{"hidden_size": 128, "head_dim": 64, "intermediate_size": 512, "norm": "layernorm", "init": "uniform", "learning_rate": 0.00364, "decay_fraction": 1.0, "decay_shape": "linear", "dataset": "wikipedia_en"}
Each number is 500 + 40 x the weight over its row's rms, rounded and kept within 0 to 999. Layers, rows and columns count from 0. Numbers have three digits each. The size before them is the row's rms in percent of the matrix's.

# layer 5 attention query, 128x128, rms 0.134, rows 0-54, columns 0-127
109:507619564568511467508478493422477472535500502506554504519485530470527450448515511552530475473489468540545550551610462486559457459514505526477512549527511477458513477483492510504483476473532557490498479497493516511519564478509507455452576436464488521542483483472507547500470462467516521634583502502513488476450552485514473599439530483470545554416513496430515511460456427489474559499511
125:587515477588513481524543536487455556514474489504540482481518522484500527497455542448463434449526507561486511492520458490494456520492492530468582541437453449470535529475513545523462519505531514493485526482393499437547494531498527471507530514469509519573469510538549523486401440508579515438538457467472565507544537527470515511464551491485513527431458526398473490463520486400457466558577
130:425525544506484459486483467408521502511583515518524468514481510489420523484499521523485542514421493544541488492545483501531454469543486512568490480514582510525496488522475586543619489520501556464498376564458480522494453489527500497432517453519468453442507469486537512487594480498531471570501591489501466445471525450479489521468486449481541512566523470489498522409439491536460494500504
143:456582478582520435529507522508446511507513544527556500476523481397406557462467532480484453520443488551527537479576463479424456490514517524497516559488484479496511528481506539506497518582503517491471422561459522506541529489497531450524596489552478508489500474569526556472432450493568499528560519518560511474481511520460495508436583435508506489496496509396476484450492495440480492521553
124:520456539412508537454489520538491452411454483465466576551547493574553513496436510491537520483529506439453489480471509481472545482458474465453491485540497523532554528490525468474491439449522401536481577498578501467482529529478538576563449524510540550439464507447487472522508542452506502503540516475489490580516542478510524488563479505522506437480557548548528499532494517540555442476385
109:443543465427426482460411453488510513553504501486528479526483552527535489533461509520506542485495450503520489522505504545533490540476437458500611514553442469514492506542498481615593582504491507443495412525433489422511472522478535481453469429534437502485478548520502501514513515495496492483490613485531531505506471542439467547488481480471467428571466535507453484459510520549494479507442
103:481437410483512502511489497525512506533526486475482542498537478498477518584569494524471483506582496463519495480467561519487518514530540521502483530511450497484467408488459454424421558536490463503517446485451458575518544475462413469506362520435490536486550546476496477480519538550451553438475474475449519487419474491550469465449428476502490478535472490560529474575462513501506558491542
137:556535541498539533505518476511577424513446487560500550466493529509512519505492501516489492486503589450484497482502470450479520492464471524523433443449517560488481512418547495408447418444528449507543537505502460507470547513495513549510488527464515527478482487431607498516549494578492568498511479524488482538515435469472506443504538514609536574454573536542564518492468422530466488545477
122:548536529498534528525551519512549447445444532509526554489515482477533527517481471475518473450496553413433539472459457471494565462460478528469420443501487551446518508453604470475407441419506440543516613498547512477516553509517538570528549525539544525517481512462566507534516522513521542516564492492505483559454464489406548515482518500557500545440492525542527485530522482492532470502489
106:554495488444509506496529553555507549407536560447523485589493501499559504527428521470547497486528484481486504477452530524544486431466506431425535535577490438504516515543541458571520524487478470513510479499566517483523460464455500540550551458556516519480488523532408491491531496470458475494522518499517540512458564582469460498586489457495465394491465500486469486564536559531530430459448
127:511430431487443475525488558537481557387563564430489434523556513503500490470492533443517511482532447559484519500448531566467489479555512453463509534566514452518499524528454482530499543549511523486462511462511515507491493483466471503548521474537492511516538525576409464434455456455484420460455472459501564487497535537527440505542462456495460411528432421500493521532551504489513480428524
099:449423480507498486473558470500503481519498443501400482458493520522500490476510504544430483504559523530535431505471525499488515557513511521554373477444517510503478465442412479415492477507549469458557510502498474526447546491490533506581440594455494545488515484520487437473523518555471502476456477472466518563542510438597522431533442558474532513568541510527498494479529473450507520482557
115:518516493490525509555537532551489524500441483427596548530518513426575470534491483513547518456500497438430553460476491494507505484528520453441557513580495504538491544532516475439431468456437494565477597465543533521489527478512480526491461473546549509488502506489488523534536501461470589454501500503521536490357531535436456500527525500507490495417473508536507453491495484512533429507407
101:531486471480460521507502512525559553409462514462485479567480501447531438508532497430574448431608499489473477532433518531557495433432479457440505485549457495600514504506525411566471521494503526515465551489555494497516495483510520558507518478503522511454480456552397455447538472525487428489503490523444570498510528487516512472551458551517504457452504472496507497532542549530563440474510
084:476424451499481512482517525607433552379523526452546501500542481460532461476430547468482526525540510484425542495574524500479537432575479437425541521513502488447515548503451511503521529547459475496480480488466502500504480474498481492497500485577562451491495563503385535487505490429473444501473527490527509537445576529457478455527515470478489450478465515503481459480488566587519523470491
160:481464465495444466567521538519442590457545556435489448564549554462514444483523518494532519498497437494524482579469555568485471510512495436456497523578476446567467541548478446534519542535484571550468531472477534517483497445463487454520542468507494493492562492559395476433504473471522399455466450455491526444498521516528465517476512514510497449503461431514482525492543528482535467438478
100:464502519473540478496536539571503521525465457451513541470475536453528475457589443517539564439410550475514443491485480511498419533500459477427498526473471520485496531487517421632503498487467500494548560542512547575467547485452497501462433506443580512438507411505538512547517524496537462475496515532510481547552491523430513398506487533501551462467509483519473508496475541539510519539467
102:486575542513483489458544542445540452498487571491438570517501521474486508466442521482546455439557481513375461516554474522546469504496461462564507484520415525546491588464514522500539458508533537515414481503521459433512515516514557452489514499552452474451512487515528477531486438561586484501558525503457479513476574453520499482516539443523459508500469522581480521420486463490537476480563
091:516583425526481484529509436478540476474489560514546543514447567467525548531601453495507492417533546475538493476426488510489443520446495562498420520446474513546504493473543432472493516514492505502547517473485518504522511480512591518495510481506448524497543431442517499451557490565498497510525455498472545506512461525491510522489436559541589557526546476474505576568467489534488408467577
092:519514560531531455465504554466474523515533527511560493505517509556479565504440515525513565547500449539520510440550511495502574498543532517540589486573510520429503427499510519437490496476485463495440466498488505511521416498523467456525536481525485486513452527471558504509387516429527480540511517492528497493501542491470507598427536466448490539508396499465451493460540415483484596482564
107:492520531523538477453389560470431494565545518539409555519454533582462481522546498505573495403508535517469468473497539518485492516499394547422570505528507466509509487452509485537453484470509506511472502525514566538458584486471495509484485468524521574537454513462517515518494530445561500496463500467564492503584519451489494505463505436490487517490456508428502524404504484518424514533475
105:449410510501530490498563541487554492457474546521423530575521423442513433521508558478522484512585503572511561479436497521476520462506539491510477515531506500487545495484443417448456531505482496530504496532499440541476493584474465481410469577512541475549483549462434490523553536497496538452543485526440465484507549488508479455569473526468505537448440505516523466497447575443531492479434
098:405456539464456549366543492523479535502506486493468473502491471577453490470543526502527527465522515610512559488486512487514468495532437490501553512490555441388523500539400508527543588468515506498485545481469450490488515579504525454507494472473513493502511577445537528478482481534447498476488527479494488506481514573521525479489506542444442469470405527532519451504464574488513532445491
097:462486524550554521421490481511483524601542472543557497478462498566458448415518469512534555518452520538549474514514512482448522593498472561581579499529542457475466517513478532523568530492501500509497482565481495485498464501439475490583522450510460438516552541480494550536438547476532494565476519558542486478497543522429449516423489510459494487459512503422500452481506481488404524551494
107:563428446423556544506457533517492508496500517430571511493563535596464468522467530528540492589526490528472526494475503479481571475581521531531493525459545492540500402544502523529409517516501509485505469511547473536503515495489464483510507432493558513535505528506500514518449544464404473424455517555510544506482470465506515540496530422497451535537448505446478493475537450479470539515382
098:495486516546526526544468609499436578504538520509444521462522468552449512524503512527436517507452482493544493536512555472454501520481555557558421500487465492482502473475412536473461518519517523572452540570576445469487549529485486451528493575481483471592496512516494529521491497518503525458428425467504459477560517534563476447462449517509563525569531499489515469438460477466493468535409
097:524585459572506509488544416481562468552499557557513542523517440445510566537542491517483488504592500530447549504467494492469441522487514503562519494458450501548525508504549440451529451463439512509465460502503479495480521450466537479434477488545436476557514499492493490466490555510581490535575473478487462489497534522504493517455505524520540492472593488514472576472454432472514383451578
086:550555514520474504460553570517438532463495447501542577412436528490586565486397542477548489493506491511421534463394451510463483488510509479514501476493517509585514494505462481461449509444527441479503572493479514448540543515467527425531490510526475536477478461500454536459441462509493530507449504469486500523438428532472453584532530539490528464428460493487507531507525500464558535542523
105:455510468522489518471479500458526520472443519516434549586478534453558502582577512509530488430612466528492556470441558500483517488466454527478513495527496497457495461485451463489586443458475509512526498479503508529491542471500558483472453529584548498570463518426528386465507529504534488532503429461508522507526529498484503456498484538468493493425466471532453585450483572468491461474565
097:496474463483486607474497560549466525452450582446555539524516502533485475536504523504566469445622512485401582501458556494441550521562474483475456468517438500517548519568445440474481513519503459528529559484509529448488522500532473503565517527506542528496493535546435458478412556498510489492513449536477481498475568495532504481518516472442451471411482485527494472477535519467510474522445
105:542506510525560517478464503496464566532519529464521445480576484541467425506483467527534507524497456533380542475540512480486443518585514493498587494564501476487477465520536525570479516488446501523471505528508511430538462488444457511473510471507451470501498537574418557509537487503436493520555586524540501516435546477408481523406464521418545489485557507513521516475496500533456522433539
104:536524481505510496599453405489577478516441463527563509485514512497491529496582458508465461483482533403540461495522490506510527530445567520510434571423493514521493537497513523487464497544475495453550499432492523514534507385528495467502506532465517481514541456471599463463481493545498486532480491529538538475517424485544508535457516566565524529536613476495530538547467472530443507536545
098:555478531507483478489417515552484508393506566491584490462501463542497441433517511499558481565531496531424557496526495507450483485570499502502585514533540449510505492508464491507523539480523441523531495493475480438573448478491414517546529458528493435498485561560448560484491500478470514584508561449500523502481525507460493529439515494445456593500461506473540482563590550525518527488519
099:448477480513570470476535526590532488544481592453487552583529506466519462494453510503587482480594483516412531483419470525522442462550488479452572528525498518510472601526559509439503478518490509510435504556507514477504524545500508488488499496567513520496447528532492505542505519528542512514528516555483529521488596438452493486536485468453411473428436513524488491460542512498490443459451
099:406534474490527512478571445457531520438518485470446543534451526515490481570483513470431529426469494549546536506432504482582524450521459547544458480489580477458515460526471551430557579563514540453419552486536467515498520534573491483478486494494481532524518525496543515517499437484486526461460557447503535478408462547551506487500512503433488500508521534499579453463464482480488420523490
094:491496481447467508498498530492483497569527470484492498436571532443460573556489514530453523509465489533448506402571519476480445567607531489483455473439472546412502460429517476483536462511479516464509517517507502519501563500510586439463476455429469514453455504522535508512462497522504528516518527522561433542518475542471515509485575475525478434496485481571473504541532432425557492473585
093:525521518552479474518569522471526506413460523496445454533500477452572552497472462451552435466549463520466516492509467530516456434495548531559479474566516516506460536517486462549520498570489523499494557477551460464510421530510528485451492500456449479488508457479529442512603439535472517494564545527461500490431515589421457516533442473497575541534484527561506511571442542510507471437467
101:507618464531490536497519463502536502499435578520512534506455486482552545546498463493519460393553505471445455557474516537556462412435433424442519512544384505557540531540533475482522463532504515511474480488518473480532508447534520498456517533530521507475511448487469445516481470509542436560549486470436563501489540502518529482483517557489551460471503486517473523452461483558546413471500
097:481442451535530507526513500557547511523520481515526486472515503547501562634530532552442480554588441517460489419487512479436523509486512530545462509452472552456536460456444530416484478512518464516409564507501472490479526521536507461522489536474523549472428509511480415465468460520521547507469452435542506490547531444569542444515451483557516487503432458509491519493479423446498487499549
098:571502572472429544406489580540444514440501553482530495522483458589468554476443527477563466472508470520462548457553542509475493472541474441526532462585507446493542505546455470515541517500553480524494529484499486441473407532443481532562522506501511507498495504518436472483487524428509450502546567471416468524500514575425478519500483446437493543459450499482496498473554520541533512470509
095:463431527467494456501469507455460506573528487548449554491523451485495498501514498437514511572500496489435443557498496496529570575507471545515500509482532518496448541498422518529494479403565525495542479466505543483506536515485517497533505566503517485413484605481525496480452473518557522549450456511501537505474497523509523432510522435505561494480351464493534489512471501454444595513570
097:517481456479487533434539480484422539414481485459480460479514512463532491514442492492475559409508531559500580488505524515532521416526454458452503442551551516492576419492495478549542518546442520499546518502500503511468412466508518543428473505466503543537504529443473457525568521492370471478547565508511499512395472514518486525533480487423507481515497492547502488467471575531487507469498
097:552532571488522503456427491443425549578523504460487514556467495524429487499506459523480506471534501466581543518451521511557496496482501522462499494519511447545524476489503475523479502536494557513578510517533496472514490521486497563464476492393457519469519451439453554516510534488436532459475478570462442465473500568457451499532374415520586507499508488454467448520434512484441496464448
092:470472484461498542546479544551576451445430503466450554566499528483475456569509504462531506488565474471468529476428523513542539492491496510508507443534476555528511493497487461425433476481504496537451546496511521531499535535564451467495505520523485575487498475504519446463474525542469517458513466489445455508531485405502518515584510430498386484469476479562518481539529536409574509534392
093:582523509502492453491512557623468548541535526460612500443451515485530500457399509502537493523495477455561471461520504489486480509565503479502568475498499523503489508537546520517546549523469485536523509519496518483475425474507506477527595413507531448433544509515466521547470593512503492469525539583538482510448450492491477501487538412526529444463473471469488454460567424502489474473496
092:427521489465514479504458525480483493582513486462503556449463527564509535529533512494560508576454502448437451486534514502427433548479502548464505537433502506477458524473471534527559462464502438520490578509488533491466614512478495474511508535517505487495411455540457525478529469543558530479442463466578510543569529443510518410424448512518533483539481537463489532494506515536433573546484
092:398543501508520479490445378436543468513458411578466503579483445492530503463606468484465537540474566495537447570476464490524514500409516540495483571480501485517489455511464524515507482467444537509508457529499562520505542454518444490479529576523506475494499514483548502481531505492544503524449470452504537447516538534495525488474487587493541485492595489451469551467512541522455500532546
089:478435508478487544435545575541472491512513473496497537448536458522470517554500546488399524547543462581488564446477504500484493488555470531442513516472547540435525465477474506502487509533480494472436516599493473543529528514498524398423514541427528578516519490511470508511464549519442518440504487466495407529477466437541529468507535436522554509484424462538519482502480496433514506516583
102:530423464505455529470560533532491514366485514518456449525498479460549515489459502433495565485532515547466555464487523536491543433574463455410453460555497527478539476459471440493495494467436500479547536519472530469478433508481487529448529494496490559490534587490470499517531493476446469494505529482482455544442438537478479492559479443442493509462502497566530464506558557524574472493408
092:548517577545471492487410525569536512520541459487534479549545517571452517515416509480511474485531439540471490444527464498546524503514544437449541526505461504491483517444594547472503471490508472472457437549483512440535492561470460532453555433521525498442471486490538487487556473479501496496494515465509513535578512438452503493502558463511397525530413529504499509466551483560591516432542
090:588554506515515495564457516481448508473465470509507436494533449522476458373480490450532495528467515428433445553572439511531481501532556476454496496534514481554490494502548461536510426462487499545550474472526603490493512407503489508504516452552463480493516482533447521537484522436547434513539575501533498543584427551443491510496488544494553525502530485483526502505534449565534513544501
101:448488480509472480543530474555586452528465522518448500524475476446547480502477490500522541459510522480552442574507512508577551556518431526513559494491481522536467534520527534432549474503464531475455391504505492496419463524543474479552444509537503489499476499502592489517436553440537522499477498568568497469510530494543481478491556467496375536486502520465518407463466505467530486581444
099:543521494569546459496500551546553504474537549524508517484535433533519555471420511517525498588485502489440439462580517488489475508441539468484567492470480490572485574481475527539587479436491491467411396561520431479478431544471451470545534552481466483505489522535543567540477495454524521499535526481539507495479526505495509483470594478504508501609457540526502500456464464483472501496477
097:446460485496514527448592486489492548422502505488506464557557530358507485499474484507496537479567507556495607489465527504475516451520517496526446465556487518469585481470529412496502528470503493493538558478437509498506440504478476516422459504504522525507544565468437502477526520537479480520525485475415486515412497543490499535602478486432511483447473469522513515462496513520510505417565
106:466498512499574495558481543500517502556468519437444582492529496494511450562428540550558531533500482547400473472504485513490440519562525549478554542551488494440478481474581501485539442461452518530450514565515476511487543566488511448482496467520515538502448535490499508561521519471531504474527508528584499523549574402465458478490471427506463475471500502451504424425537472458448519513432
# layer 5 attention key, 128x128, rms 0.136, rows 0-53, columns 0-127
085:538449471452501509513488481558525508484494545437486519601465514489505523526542458568498457472485530411495505523466502503488532524595485490478481480423540495488510567481500469477540463504528496523535569433603530431488516482528557525544399490558452587462504614556480484508558516467457478403468489516477500464540506502552524494447473541480575536534485474513511491517564504502482494512514
116:470493449479443434506492499504498487512552578525494558467479443504469420478485508424547552575537488490516579514521504521537547450506480452463516456530493548557488472567476457519507508462505527483462459529428477586526447498479446436509502447475567529495548495482479587569563527482502525526509449540567559494419498519527410528445515433493506539465497498554533525454456470442496511482519
139:572505487429500453540491450513439514539502486515437520531488490461502485510548475529539466493559502499424541512464495521517510535539480489479521443537437538469455520484484423467477497409583471501474501397556454522501509449504545536525494520491517571529593474506549507520523481469481549491429381511509507499464453546450540522475499470497560511423495505525606532534447461472571509477510
141:475514479431464437481486468466465510528581531490444547478498492548440480444513509483460553519534511449584501557531490505512533438515451512461530475523494525508454498542501451517475488507549570475485480474439521558538495459471486469486450483428515540514559491436503543510518505434505493510462456521490552484450562553605441540400549432516516534475491475594550544453482467430491551492550
113:497495558543576575476579506520543440478407461507516526537550511454538545501504493539435477551475461593479518447500462449458470494479553488526527477444512513502546496482453501444513547494475441555482485494552460444462490506520508566450589558530529457467421428493488521478525531577480491525556484482490464522504533463452550517575470544498461496512496506455534436424525481558488508446513
117:535498491547503543523489522436562476433472557510537515498504536572460519466510527519529519570510535495561534525522506489475546434479473544481395427471561499586529592461573507408548457535542459518510467497508488471475536455488520490502541453487502509509564478480507499460506459451478460488505502467438451536485470515547475521437533558522528529461593482487586535545484432500478430530547
108:491539556533433533485468474503434492526419436500500442473533442543510545529530507475453433523487563486440381461493556557480467533479517466521475555484430457472465448531437502493504564496509488469502539490547396428496436563490510522523459547483507472508467500524526525538494572493457511511442547512471491480526487469475540457579431431520434460493466492463507494500497511478552576499507
119:470507506520575512483566477564485506549429488523468562517560482420527484452480492540462456519498464524455536437550467454521443553495525464493513525464468530533505484501467483506478506491440499526468503499514450513542528500537484538513601522553539501450426467562421548542509555556515534526594395521497551504497562497427538501527452490471483402522515543474490465418517514495482541512554
080:486504535491545497486517503459499451504467490563478506543468462447541521504489437478513466464562498527507525496427405368544542515515456527475547577488497545489529531470568490496484573559483450471509451519468516495539484528560521497479522489512513516456416484459472566514501526505562510543560438583456556617562560469479511534475484487463480479526509555549507448484513560546465510473474
129:565465471509414504567457540451529508486555493517509412434478489530508544546529531448551535514480540429518457493450566538517595521520469477485488485536497485487506465500506482535523492513501485475505526506509542484456468481489514448490381443439440551547573490473573500444475468404505480474487576472538459525507409530573447460466485487536493515484489491524487555564462461494560493478479
094:529500503513440503524479493559524575521511462489516462495530525535532503550454534493514524528437543486469462499513629647475452510497512498492448439491509461497479415504484481531520448413543537535479532465561495500441516521470456511561455476456494424483522523534526480436487499458438453466445570428533448448488452526503505484504481512534484528475480408466459564522484449478527489496512
136:522512546549577536458554505528552492521406503528478513476541535410536511532483514548469459530456442565451526484543477462491398508460580498526478509469481465499522457502509524493493546492447491558476457511566428521477536459528506521513599516570522425436427536548496476495525509599509499510527502478491476480488526474434590463535443554481527487550511513452461465480488484536481524519547
109:437473436490417457561483504484495626515455456567506456523538535507513595500568489515595481582572508433439471513526506551531533521569526450533529527476477479504523524476460499542476515473517468445494511480527464390496481527480508484492429439515527513534509506515516563516546508390496495476497511479489529538495461464538473502490464520507489476487538493476538560516394509480522492459511
101:515517486477478473465510480524563545538473417513481484484506529473515492503501503526519496584489491508469524504531580598493493504487507486522516398537504494491469440434439421538525481365494516580481512449532540491453536441446473494529448472452486452487514467543544434467472478464510516475479569410545422491514454583557491472504477572538502504515501494485507548484468441483538443489530
220:521479433457408437598461516491445535479575526461527486482527524540492498501542552467551524524483487478481487541473548600503541524553477453479492497548482466514405518605507474513502510540502545540481537456498498529463515506458501478519466471480433506537587479522497501460473488433484427444445465486536503442477509521536452499443518436538503489483429429496493601493526467452535486458511
086:562472522477469495489493500526518584550524449515520459521523594506542518523478500505503488559497507519458516481551593573459473494496506537543472436463527510453477430488478455504510450438515479565489491460481504435401499474463447505505438453486487472497536514513538461441532451525479511422477530423549435483492401522487519534521490569566537527449496425473469535466431455545528436499478
108:469539456463497482582448465516550500482498506505469435469551529467485537477592500581499496550508448518514505493530516542491463560530454503451510509553502543518422491527524475512530547522405538514528413459508467457438552429470459450517486473573446508484534490528541489503501500451493486429439487475569520456531452526540455510493531586575463487577541503512517598478507467485533503447528
094:510554500522560469481510454521457520493483481585475552435502461505514478504544483443489503607567476529436562436476512528457470535400503464517526440469469527508454484476426482476483470475534523527462594434481523488564544531497500532559544534476500510503498500495449530496438533481488500553546512518563451462422417559494468471464489582498441499469469458521493499515459481453554434501546
098:490504535501483548455482482479582437536455470458455459539523466525518484580504495554517485482563535447450569536575489459515460464459502507472592521537515471519504514500498508499483507446500488500508445502460413571466506486476561480508524407502545465434438479550479506455541466567585513507542493519477489492603489571507501512491463600485465492506570496485517515552610511521515491518512
090:482462468482518511481513563515484517462524498435531591564505488488481437456446486434543529420450521464484552560472517488514520476492472550568433523508521563513511517536462516480456414533592499420476434499476556593542498556492501510526538553536531534502514526486466552507474487485442494577477509526515584509491545471489499538506462397462520492450501511528537455477495579488472467508437
099:408576454524512528502481529436524494497469525467478521494536407495428547483466489578596531528449509545474522520486514490514450488499503500438447496456466490505484434513536543498462411474518504522414459496518564522518515503509433479521493555545491430428547471466482486440528511482546548447497540515492448498537511491501474554546539594513537610567515492505552475529539455493482458516521
095:488492529557454516484533462541465480532484451553503420518453496502485475534475476513464439492445495497481449487490542538512485453526524518496441479468553431457487461490494571438560488534444466564491524510540501409510505467555451501512488573441478502440542461488485459499531522548449500556502555421414523516403540484531506500498546455516486583545494477512493469564457460482512591562422
103:537542495528485470501549465469525461474528572531553452511480458436538399527484490409447507484460470548533501486485525508468491478525562524486500522540528523450545512447504457416541592581458524506590472499534513494512492484494521489514546523494509486598557512479532485524471507532385449478444517489391519491430513505528517545504532440517480558520519513506526409488484536536493485486445
099:544465419470517473473509514512450438453521573447527525536467525494542501515419507405553523490517508481519507573511514493516528421553451478512506528451513477492514483527509557442514390589537527502549481540466559472507539562480480448490510528556543518523493507470469463517471495519461472498443526521483506517501546450530461592471584408504544557459514496516545457457524492567437501478443
100:486548506543459439522495585431449527499516488505468557536431513442461513487537519539546542389481572467481440539481535518501507533581507534494472494549470487474495532503533534478466441535539522461479532574494554503445518534526527489439450494533462519491487514441470455493496457510574487406474492457502521526484596459558510471459429411466534413510474547494509468531540533488483479465482
101:519474469492467477481491499481448514541526587560510517577424515531429537501478487512510497508489492563488484537477496491517509450599463550526474472483534491487543512509507584434512451537524530530497445433433524473486525492511449515490478549542553501468568586464468552510505523495488530460527504522458444489488534390402514528520505498456577600477476499475468476541467535454446567544444
090:510479552522515516475451521490530503498429430530538524553505423533439468525463508500580469546503557476410534514522461519511503511390464508535512502462540476522534590480513456478484419464508492543481519464395445534532526542491563488530565455482536467549514475489484522505585478487517517577516427483525470508501439519474495533468534551471500576440582519516518522520507480509538566557481
087:399524503494502502551480518537545475477443449576497475541567497416509452461570535451554547569563482531425524496418480516496518489524516481499540584525476526583505489574432549525562526522460480481550501502508464447466504439518463445497517507446472428493413422513514552472471493525502485518559488538468483516504492529582534467558481527487494471519465493465502517464502554466547480464523
100:501508513539451494418499531479604470470479436509479439515476469522477428490499500510553451509470551527557563543485494490481460502442507512447472538470487473469470459501458481490507484493496498563489448542473486599487504456497528490535537525518509389495564459526513466446498492600496506552614480463473498467508503517506483556555519639509478522485522512495570530471476437524552561522488
098:480486517552449413457545593475552513485394490610481504573433531419553447510488518454490477537500543522480537497469514537486463503519485461497586513524443473411406543488456505565502468533488481548487528514473528444477526488482533455535516554519495476574453527443511521517503533589446513485518498492439501478473507469531488532476473471501490578556453502480503533504459479556513519487526
103:527504500456517541501492469535422420450503537549569550519513540538550450539450476437544535445442459455464480495461495492545519552445453486544527479457514546484546554495567508502396410573484510455506559499509489494529524538462501531446551430540457495539493524500521498566463500499490483491412549520509494513459470424469484499489442440503499501463433491471561509432543518559464464528492
096:557440541472486483487466494467572600482469441376468513512565533564521552552516475570535548420528529458521498584531462469489543547533471503461522443544510524506428515486500461558478468377464501497499459516445483509474486531433525545526493453537494499520490503551545484446481490529544533485506470552566500496574523531495491512464453528463495427479520514485468495522559478473475465483532
099:590483482481541530443445523522514440469460542475528486540546486522519399577468513419495513468496537452424494493405505517532515496454506480463563533486512514484537507552500547537449475581498501451491481541519452552533456593472503549457538512528460457545456539442485519464450496522503492455471540524525495543511525544528501487493480382483469536458390491498471477471565491536469482529518
093:462503450564526445463542510518456413472455480614490512385518488425505481526536477573519487522446523444456514496473521537497563548423444485482548522447464449506477469455501557507458441501499461498441539411542476477511485546493452441500548472488495525519473558522494474527476538487521446560517512469572492518416413479537483484490533561483494507527496493532521547471550477515514499531548
103:473474498517467469463525513488456516543526539532576466558510475467465506476561497464493514464475503539535492492495517513483520447562553543533407463503523476461614530385471493468523519510541549466576438483509517506518511524521604449484551426433559552436576585543489469509527517486519460532521486530420457493509470453472498502471558489464526501565526468468490450540460550495502481537482
094:404477483480517477557522548460535494460550485568515509468517467482481462464494499498479472566503456514439501489467485469492434585520465459524536492564430567565522588534553418519528518570525546512506539487526444488475531528496476491528503462555399524561559418504517539533527489451472416512536471482468524424412519554494506514480456537509506456472537505489487474545531559501533535462490
089:525488528468528485427511383574457530553467496527514420541466563543512473530500495488421497505506459505506559485573491518522456492424514533511573482530529584471524472487430459475550512458533467480467537445470434440600433529485491570452530472484509503440510479562506487507463509463457527483513527486513455485553471544519504487489446504535455499550413466524528467518438511460493488519567
098:507511539486517509476477455479545528540393431494454495437502456495523480528532500500518490605540479487457601446514509509491478541435518492495527454512488469518428469446462446524477481361498472480510465467503494529523513478470582487538518437475526492500497558527546519487518574541543559508524501517551460512535427478475522518486524571516464516547527536499553575457524478479547489577585
099:488445523545418497470460580435536527467574450519492538503509459480439459543482527539519476410442506518516532608451484512516481485544474538432473527515492463510539548484461529490488400500492533479409459468500538480448523507529456503519514522479478478548542534489500633505529551477563479583550441510484488427475527495490545506430461508471485529469498485476510534498503541481480578501494
093:511488515535531506434522449546477425517451544554499511528421521474481417553506513377498498565511470544425535442482516503506413529429533493478546556513544530464488492555477523540496559513534470570520474475491484512548446482511522526511501571534520466523443453523504556507468505497448518434457534523452499529479504552509472537525487444544428579514374491487516512440472502515487507503487
089:508533506495513448475480632525484512470516473510465539511512601535549451545483506581422513525466466551560509535457537478490488415477478465498403506491442528518431441510486498435536431563515532512478540541526492454491499511472483473524415566458508478528523493463444439488462474496470492517499542534414515474432517486462482487568567455493484482529535517528521482437442516515482508444533
096:503555523483420508503550438547451466550491486514502450491470506504554549454500523483520506513503517536476531467556496529471434524519554503539501476468518523459506523540548420523510623478552497455625503497531500509533485480504567479472429417511509511468541428509536409544523428535419473478487479477436473476530554480533483482487393543553471482486453517452560507512483487486528500529476
103:488523496473482494453497448462448473556496584570449468552420496544511490490430513518466510576498477482466469527632530501533472500589522550572461481455549513477534461435491496490498462471528521504501538447527506464533450466501452494500407530511530515470481459477473481568538469517483573451421580507430487502538482440469482540537452521530498556547538497506520472523432495545500508520452
092:446528523562450423523491493517511517510527416616468443518490541375556534386510497515497457474553534517561453492529501518448433534515571478485526496516444469462445477460423472588545522453464467483442560461519476481496490491505486481480487571483460523508498507481476517463513542519491529526541517462548486474534484560522533479479508561525516523592483503521439506522440469507507520518536
088:508465497536518457530526552503521501496470549554490506506499562451508443449478500508477532598516498417405498445512454498496526505482440499540562562544471507518461481532506517543443515522488472458557560528431498477538498525467428431506532429534580586459445555520489514567492478489514500513537476463444564551482527413520466524409505475506431424477527496462517518543507563511479516489490
099:490552445492505503556448546425530491476507544492461514456595496487425467510542496564498516522406429493558496561414470479497507490499444443420482516529447470551477535565489558498558469551421531525414480474545478475459536445496481513522527547575470448534499486483504544508464533531535479472546480517529481487471477498466508502562509574500531485597484469525500563458549521497505464462517
096:551493512462521510472468521510510518482528475338482446542539496575443533527478469511506498458433521436632520533549494500494586416458502503494442458503506506446534487462513500453535431459491520503483445525483571520469494487487501510509488487519526501533566528452513402518510491518477515553479485521531511514549517498421517522582583557491499537489571525508485485450487450473484465537501
093:442490550572472507510501529497521449499630496580486490520491442470484427465434507514500509490504454534461473493458474514471485560557494513475475539571531544493479507504568545455547530553493533464542520506517458394490539502561421459534494459465442520478582458422516529490529550524484502525521485477401464477462559453469539493460539525521515542487534490489518475544465566497525545509428
103:501481513502516508565530459555456449539511440498531417529491525416522554497514516510464461591499530515435504402484491526448442540499570491521503500462489511425500501558555441545539605495503433495549516474554382477511474532492502474473470475490431479463516519551471459493538458548398496487544529485500497484510544492503491447497431522535467525505422491500484491556472499513547547532524
094:471485474540543564539494436495507452464513491549507524356496481441475511503535513479494495471505433440521474460502509483483561568490502477438490486500499514480497499523542519565454450496485533508510485453560516582560479510489438526482515488413424539548488391566482558483470490463552484507526573514587580498484469567512503466550468520492508475446464478540525549508555514473517445491552
090:523498508433562481549470460562520556530453462460501537526529618515481513483562536524497515522499537441512468474435487535518496522442450440496563472527508564492482530546545476579497433496496496511469512493495510539487530477461518512481436498539437527500475435521505457506535448472501509435483494503608495544557429556456450504527538489515559519441431505475503523494595501446475431473581
104:477516493531536461475522510450469533551471522444508431429480522495482573401511508524505460517492554495526518506546492511489489464478498490581453547423440452440453472430512481501487502447548447451542538556457513481535472537492480477523477530490486573465549601462535504473532493480444529592607531459587501535475462497538493489461578487476555547543544518512498472522446465447510496513516
090:510495463552558600496492544440440487511429521442490542494535471477460574503519550501501536502436437504467508512438522512488547499444435475501544518490426532530521536530539507435486419530480510468504539455400515482569491593521494528434499475532504535504521527494491558523495523455550509502600476515580465495436501503443515412425519465461523480521458484516490471464482511439512530535494
099:471474532545444508516524471580469429482506431530513485513473525431597511605477484479492487469562505494451526453558480508492492509546551490503498469477546501489469532550479510509531582537532505576577458498509402533515489520497546464505502494501529476465537470538473388531508420534462446594431497476436518491474523461483491534526451460550442531444468500474516532494532467561521546494494